From a checkpoint of a small transformer trained on Wikipedia.
Training: a variant of Adam for these matrices, 124M tokens.
Each number is 128 + 32 x the weight over the matrix's rms, rounded and kept within 0 to 255. Layers, rows and columns count from 0.

# layer 3 attention query, 192x128, rms 0.101, rows 0-24, columns 64-127
[[103 154 149 137  86 158 106 119 135 154  98  87 136 110 142 140 132  93 145 126 113 109 125 152 144  90  80 163 141 147 164 152  90  91 121 120 128 126 169 109 145  80 138 104 101 160 154 163 173 120 133 117 125 133 100  92 113 120 156 133 155 157 118  72]
 [116 106  96 105 146 164 142 145  97  62 151 119 122  95 135  91 155  97 130 132 147  84  84 146 154 126 144  75 104 144 112 147 161 136 127 145  98 131 150 140 135 153 125 144 131 100 159 125  80 122 143 124 110  66 122 112 179 112 138 107 117 143 112 177]
 [136 147 164 172 163 103 129 105 166 191 154 135 112 155 101 111  65 165 140 126 140 108 136 136 110 171 100 144 156 145 156 106 111 106 118 147 152 108 122 146 150 104 154 178 112 147 132 141 171 155  87 158 122 183 181 146 111 111 148 160 153  74 115 107]
 [149 138 113  95 137 105  87 132 128  81 173 168 164 142 118 137 157 113 109 157 137 128 116 137 101 138 175 151  87 111  64 131 130 171 131 103 112 116  76  99 103 185 122 104 148 140 123 138 104 127 163 155 142 114 122 169 135 186  94 121 119 112 147 186]
 [ 61 134 108 162 120 130 163 101 153  97 117  96  97 158 131 121 135  84 127  64 140 103 123 159 126 140  85 107 130 127  93 157 148 146 102 106 132  71 173 138 125 119 155 144 127 142 147 103 140 103 128 123 108 143 139  76 124  97 126 168 153 214 177  86]
 [159 107 125 103 162 134 135 136 113  96 109 150 122 136 144 116 168 151 108 153 148 148 129  96  91 163 165 129  93 152 113  88 139 143 124 134 102 173  85  98 104 161 102 125 140 125 114 133  88 133 135 121 135 143 155 196 143 166  68 130 124  47 146 176]
 [ 90 128 102 130 103 112 138 137 155 109  90  97  97 164 125 125 176  94 134  81 104 149 127 150 120  97 141 108 140 116  84 173 150 196 104 110 107  70 155 159 142 100 164 115 112 145 105  90 101  57 133 115  85  83 138  38 147 110 126 154 108 255 145 146]
 [132 120 105 108 121 161 148 154 104  99 160  92 146 100 155 157 152 110 101 123 129 146 144 120 118  90 169  94 116 102  74 138 139 189  76 135 118  90 122 120 113 131 145  88 149 121 109  83  86  80 161  87 109  63  95 110 149 126 104 115 136 192 153 141]
 [140 113 112 160 108 125 142 122 166  89 112  94 105 113 159 142 122 113 129  96 125  92 137 110 109 110 134  84 131 124 135 164 143 148  58 144 153  70 146 137 136 107 143 114 128 103 127  76  96  74 104 118 143 156 141 141 157 177  99 118 165 156 190 109]
 [126  56 125 100 101 111 158 124 123  82  94  91 151  99 154 107 186 108 128 121 139 137 123 148 159  77 174  71 100  81 127  97 156 176 136 120  95 147 158 153 140 124 114 106 146 111 142 126 103  43 109  65 122 117 142  90 149 101 119 122 118 242 130 140]
 [ 90 152 122 156  95 130 154 166 117 144 110 115 124 114 132 126 124  96 123 122 112 134 113 136 155 128  72 179 123 146 125 142 131 116 101  87 110  85 147 136 129 111 126 178 149 126 157  90 137 116 152 135 124 104  70 128 129  96 134 184 129 158 142  82]
 [101 119 158 109 117 166 145 101 165 140 172  80 148  99 146 144 112  94 118 120 140 118 140 105 132 159 111  89 133 115 127  93 133 143 118 152 135 119 141 160 156 111  94 140 122 123  97 130 117 125 109  95  93 126 162 152 161  93 139 107 152 166 135 103]
 [116  87 180 129 152 149  97 103 197 166 161 116 162 125  72 134 131  98 156 111 131 149 132 113 129 137 130 109 135 143 171 121 126  83 103 157 156 135 154 155 176  78 113 162  83 112 123 138 147 107  79 140  98 185 132 106 147 129 141 111 111 118 133 102]
 [126  84  90 183 163  95 143 166 137  97 143  94 105 111 117 148 109 152 110 135 107 126  99 112 174 114 128 101 129 131 164 113 140 150 100 114 146  91 159 131 153 134  94 137 129 129 117 109 116  84 105 155 118 187  95 102 128 128 117 105 128 174 100 124]
 [168  85 110 143 121  62  89 137 140 132 118 112 172 126 142 166 109 116 120 145  95 140 159  90 130  84 130 166 109 101 157  87  79 132 174  98 146 138 117 102 104 130  91  74 152 151 155 112 168 112 104 152 172 132 116 142 112 157 132 123 114 153 107 110]
 [110 125 125 141 114 130 144 116 114 127 139 110 157 121 159 153  75  96 135  81 146 121 161 108 109 121  98 133 118 157 160 118  76  95 131 153 155 121 118 142 151 124 119 109 124 144 150 151 142 105  95 119 166 117 137 185 124 133 126 150 150 107 148  80]
 [ 88 103 110 125 113 119 139 134 144 146 110  91  84 139 138 125 123 108 119 107  60 154  93 122 142 103 111 128 161  84  80 156 144 219 135  99 111  70 131 141 132 102 115 134 130 156  72 115 119  84 122 120  68  99 141  44 142 111 145 139  92 255 137 111]
 [110 128 104 138 115 158 134 155 122  97  93 125 103  96 118 141 173 101 118 117  74 145 106  95 146  84 162 121 133  99  87 143 154 184 144 119 103 101 117 121 136 147 115 110 148 134 105  78  77  68 164  77  83 108 128  66 153 127 134 121 100 255 151 124]
 [179 102 133 166  96  61  52  91 150 128 119 126 127 155 108 120 148 130 137 148  96 128 137 138 137 113 105 202  86 138 170 125 117  58 141 114 152 140 141 111  85 156 161 113  94 173 133 183 190 132 122 167 180 210 104 168 104 173 102 148 148  50 122  82]
 [142 116 133 143 128 111 111 108 138  95 154  91 160 131 150  90 123 116 156 150 131  68 126 125  92 134 154 113 121 120 163 182 130 118 117 171 117 151  73 126  91 127 163 124 101 146 120 126 116 151 134 126 156 151 145 155 142 149 116 130 157 108 179 129]
 [160 131  98 132 146 139  86 124 168 154 112 125  95 148  78 145 147 120 147 150  74 150  84  92 117 127 108 137 143 119 102 116 124 130 152 145 128 165  76 104 156 117 102 139 125 167 136 151 119 150 180 119 112 189 138 161 118 167 146 106 113 104 118 126]
 [106 111 137 145 121 174 177 157 118 143 122  99 158  96 165 169  97 105 106 119 166 144 192  97 142 142 137  91 109 153 117 112 146 134  95 153 129 166 134 124 126  98  81 121 132  81 165 102  67 104 126  99 135  90 124 143 158 137 126  73 134 128 140 136]
 [151 119 119  82 104 127 147 135  90 135 103  93 156 118 169 119 116 115 134 141 133 113 137 103  93 129 171 159 115 141 154 116 100 109 152 170 100 175  65 136 113  98  96 112 127 156 135 162  99 165 126 127 138 125 149 219 148 146 104 109 134 102 111 174]
 [155 113 145 139 151 107 108  97 133 102 159 146 143 135 101 135 121 165 140 167 181 110 152 128 119 149 165 112  95  97 118 100 144 122 162 155 127 139 103 105  98 182 118 121 156 123 141 142 128 150 114 121 146 147 131 167 125 111 113  95 162  66 121 145]
 [101 154 133 141 105 132 160 127 155 160 120 122 126 159 144 137 111 134 155 118 146 105 145 120 115 142 127 140 139 114 131 149 139 157 129 139 124  69  93 152 145  86 136 138 131 127 105 104 125 103  96 140  86 116 144  87 127 105 171 135 137 222 150 113]]
# layer 3 attention key, 192x128, rms 0.0999, rows 0-23, columns 64-127
[[121 103 105 108 135 144 149 157 141 163  80 149 126 129 100 127 121 109 160  97 127 142  99 111  67 143 134 148 124 120  94 137 126 143 125 115 128 123 134 186 164 131 133 127 116 135  92 128 133  95  97 130 113 142 125 117 111 144 113 117 122 145 169  96]
 [144 156 119 178  85 156 102 136 149 128 102  99 140 133 167 140 152 134 133 134 117 112 141 112  98 162 106 134 131  95 147 104  98 182 164 125 154 182 136 158 160 143 135 106 160 105 111 163  97 139 136  77 116 127 149 131 162 118 125 141 130  75 154 148]
 [145 135 155  70 156 171 147 118 114 140 164 190 116 129 142 135 123 104 109 148 128 139 155 142 157  81 159 122 148 125 130 141 164 114  91 129 108 138 127  78  69 113  89 121 112 148 156 130 103 127  96 153 159 117  89 113 127 163 117  98 149 140  88 107]
 [133 147 125 137  96  81 130  79  87 104 103  85 116 102 134 126  99 139 106 131 157 135 156 127 146 104 117 103 145 119 150 103 115  80 135 151 136 148 130  83 109 124 142 124 146 107 137 108 143 133 137 112 132 100 157 142 139 132 134 128 101 130 106 175]
 [104 100 122 145 145 161 117 133 173 131  92 142 124 104 120 150 166 139 172 156 124 120  85 115 105 162 129 163 108 130 127 139 112 145 121 164 184 140 138 168 191 108 114 127 114 117  98 171 130 105 119 127  82 161 159 102 139 142 107  93 120 105 121  98]
 [151 151 133 141 118  86 145  91  97 107 144  95 137 119 156 134 109 136 109 124 148 112 166 120 191  75 124 108 144 133 163 102 157 137 132 135 126 142 105  85  75 113 144 120 156 108 169  78 122 144 141 133 160 118 107 138 117 132 145 163 120 160  84 163]
 [124 121 117 136 176 140 111 148 147 146 104 123 106 116  99 142 165 150 159 129 107 125  98 120  97 135 107 162 116 147 139 148  87 139 139 142 164 125 147 180 197 129 145 137 139 126  64 194 122 136 130 144  83 164 152 123 148 136 119 107 104  75 148 112]
 [100 148  94 184  95 123 136 126 130 177  99 102 140 105 100 114 142 168 147 118 137 128 125 123 107 138  73 135 142 112 165 123 103 128 160 157 162 184 112 183 190 111 169 150 148 102 113 146 140 166 152 109  91 161 182 133 170 114 158 151  96  67 125 142]
 [ 88 111  73 205 132 120 115 135 120 143  99  95 178 139 106 149 124 147 150 138 115 100 111 127 126 101 128 161 106  87 146  92 122 172 140 164 180 187 116 188 159  98 141 141 102 107 110 168 119 142 120 136  93 181 158 144 196 142 144 155 115 122 120  92]
 [111 124 133 155 101 134 123 160 127 142 103 125 132 114 114 123 135 148 159 132 113 126 102  97  89 112 106 177 141 129 129 114 116 149 141 126 156 115 146 174 172 112 191 117 118 120 108 158 159 125 142 119  79 171 136 104 126 111 131 146 133 149 146 109]
 [107  91 143 124 152 142 109 119 182 147  99 102 129 147 128 132 176 149 157 117 118 138  92 126 105 108 123 128 135 131 114 135 109 153 108 137 141 158 139 181 195 114 129 106 131 124  64 153 141 132 150 123 105 166 158 125 134 164 107 106 117 120 139  94]
 [118 117 101 126 126 142 142 170 129 159 104 151 134 121 110 106 137 147 163 161 153 112 118 137  93 100  98 106 108 118 130 126 113 133 142 127 165 188 126 176 165 124 147 146 102 144 125 152 125 122 114 105 131 162 137 113 150 129 136 131 118  89 135 127]
 [153 142 124  83 112 107 184 186  66 154 136 190 111 124  98 130  86 128 113 116 135 157 141 160  89  96 111 133 121  99  58 126 155 150 128  95 116  93 129 118 139 149  81 106  96 132 129 147 107 143 100 127 167 123 123 145  98 124 143 145 147 162 126 107]
 [116 146 142 170 134 136 102 143 177 107 152 145 110 130 131 116 143  76  99 133  88 100 128 146 108 124 142 165 160 133  65 150  98 116 110 106 123 134 136 138 174 167  98 133 113  99  96 160 133 162 127 136 125 182 148 127 154 141 165 153 141  79 102  82]
 [ 82  93 166 114 132  50 107 117 119 103 114 155 138 125  75 142 134 145 150 101 106 151  94  99 134  78 157 159 134 143  73 131 134  75 107 102  95  62 123 115 143 103 149 115 123 165 122  91 157 125 174 157 155 134 115 106 121 185 118 153 170 244 127  90]
 [116  87 135 121 137  85 130 137 130 144  83 132 164 126  85 108 107 179 170  95 141 142 111 112 131  87 134 119 107 122 110 107 162 125 155 159 132 145 107 113 108  70 114 127 133 164 141 109 136 140 151 130 139 126 123 116 158 176 133 125 133 248 147 113]
 [122 110 119 125 138 179 114 154 123 156 135 148 114 132 110 124 161 114 139 132 112 133 111 130  96 164 111 138 128 153 125 162  77 122 119 130 159 132 171 174 198 152 130 136 121 133  82 150 120 126 152 145 102 145 139 105 108 147 118  92 111  40 153 119]
 [ 87 118 111 153 157 156 112 136 158 137 116 110  99 126 130 117 176 134 125 124 124 112 102 144  83 158  88 132 131 130 111 155  89 119 129 121 171 157 154 192 208 142 167 131 113 136  67 184 140 141 163 136  93 183 187  91 171 136 130 133  80  48 115 126]
 [116 116 139  78 146  91 125 103 124  94 142 152 147 124 146 152  85  97  94 104 130 142 140 128 126  92 184 129 157 142 107 136 136  95  85 119 110  63 133  46  87 142 103 105 116 145 153  84 161  99 113 161 160 104  89 136  79 161  89 145 123 220  96 121]
 [143 165  87 141 122 129 135 134  96 141  77  88 139 137 169 148  96 122 125  98 122 110 131 112 160  43 113 170 144 100 173 113  97 149 128 141 149 189 113 161 114 112 121 120 126 108 131 112 125 151 124 109 139 139 129 187 182 160 138 180 108  64 135 115]
 [169 150 150  99 143 148 134 132 145 134 184 155  97 116 155 143 121  79  89 140 133 133 166 124 120 118 141 127 133 141 131 162 126  87  74 109 117 101 134  76 123 180  99 111  88 161  84 100 112 122 126 144 159 116  97 133 132 163 131 132  84  56  76 125]
 [120 104 104 151 120  79 121 133 156 137 103 121 162 143  66 113 177 192 178 125 103 111 120 117 153  86 121 127  92 115 140 110 188 155 158 124 132 159 110 181 141  64 155 130 139 141 139  98 136 107 141 105 107 189 139 136 151 150 105 130 151 194 156 135]
 [153 161 120 149 132 114 139 131  95 142  87  81 140 153 133 129 124 123 144  98 140 110 125 104 177  12  97 170 132 131 172 132 132 176 129 139 133 188 109 162 106 103 184 114 161 127 136  79 137 139 165 114 165 151  73 148 145 167 121 157 132 116 176 145]
 [128 136 123 132  98  69 153 109 144 142 126 136 137 119 139 132  92 120 114 146 152 133 147 131 152 119 152 120 135 124 158 100 121 103 111 128 119 135 107  89  86  97 101 114 105 132 173 101 135 145 124 135 164 131 134 120 148 132 125 174 141 198  87 142]]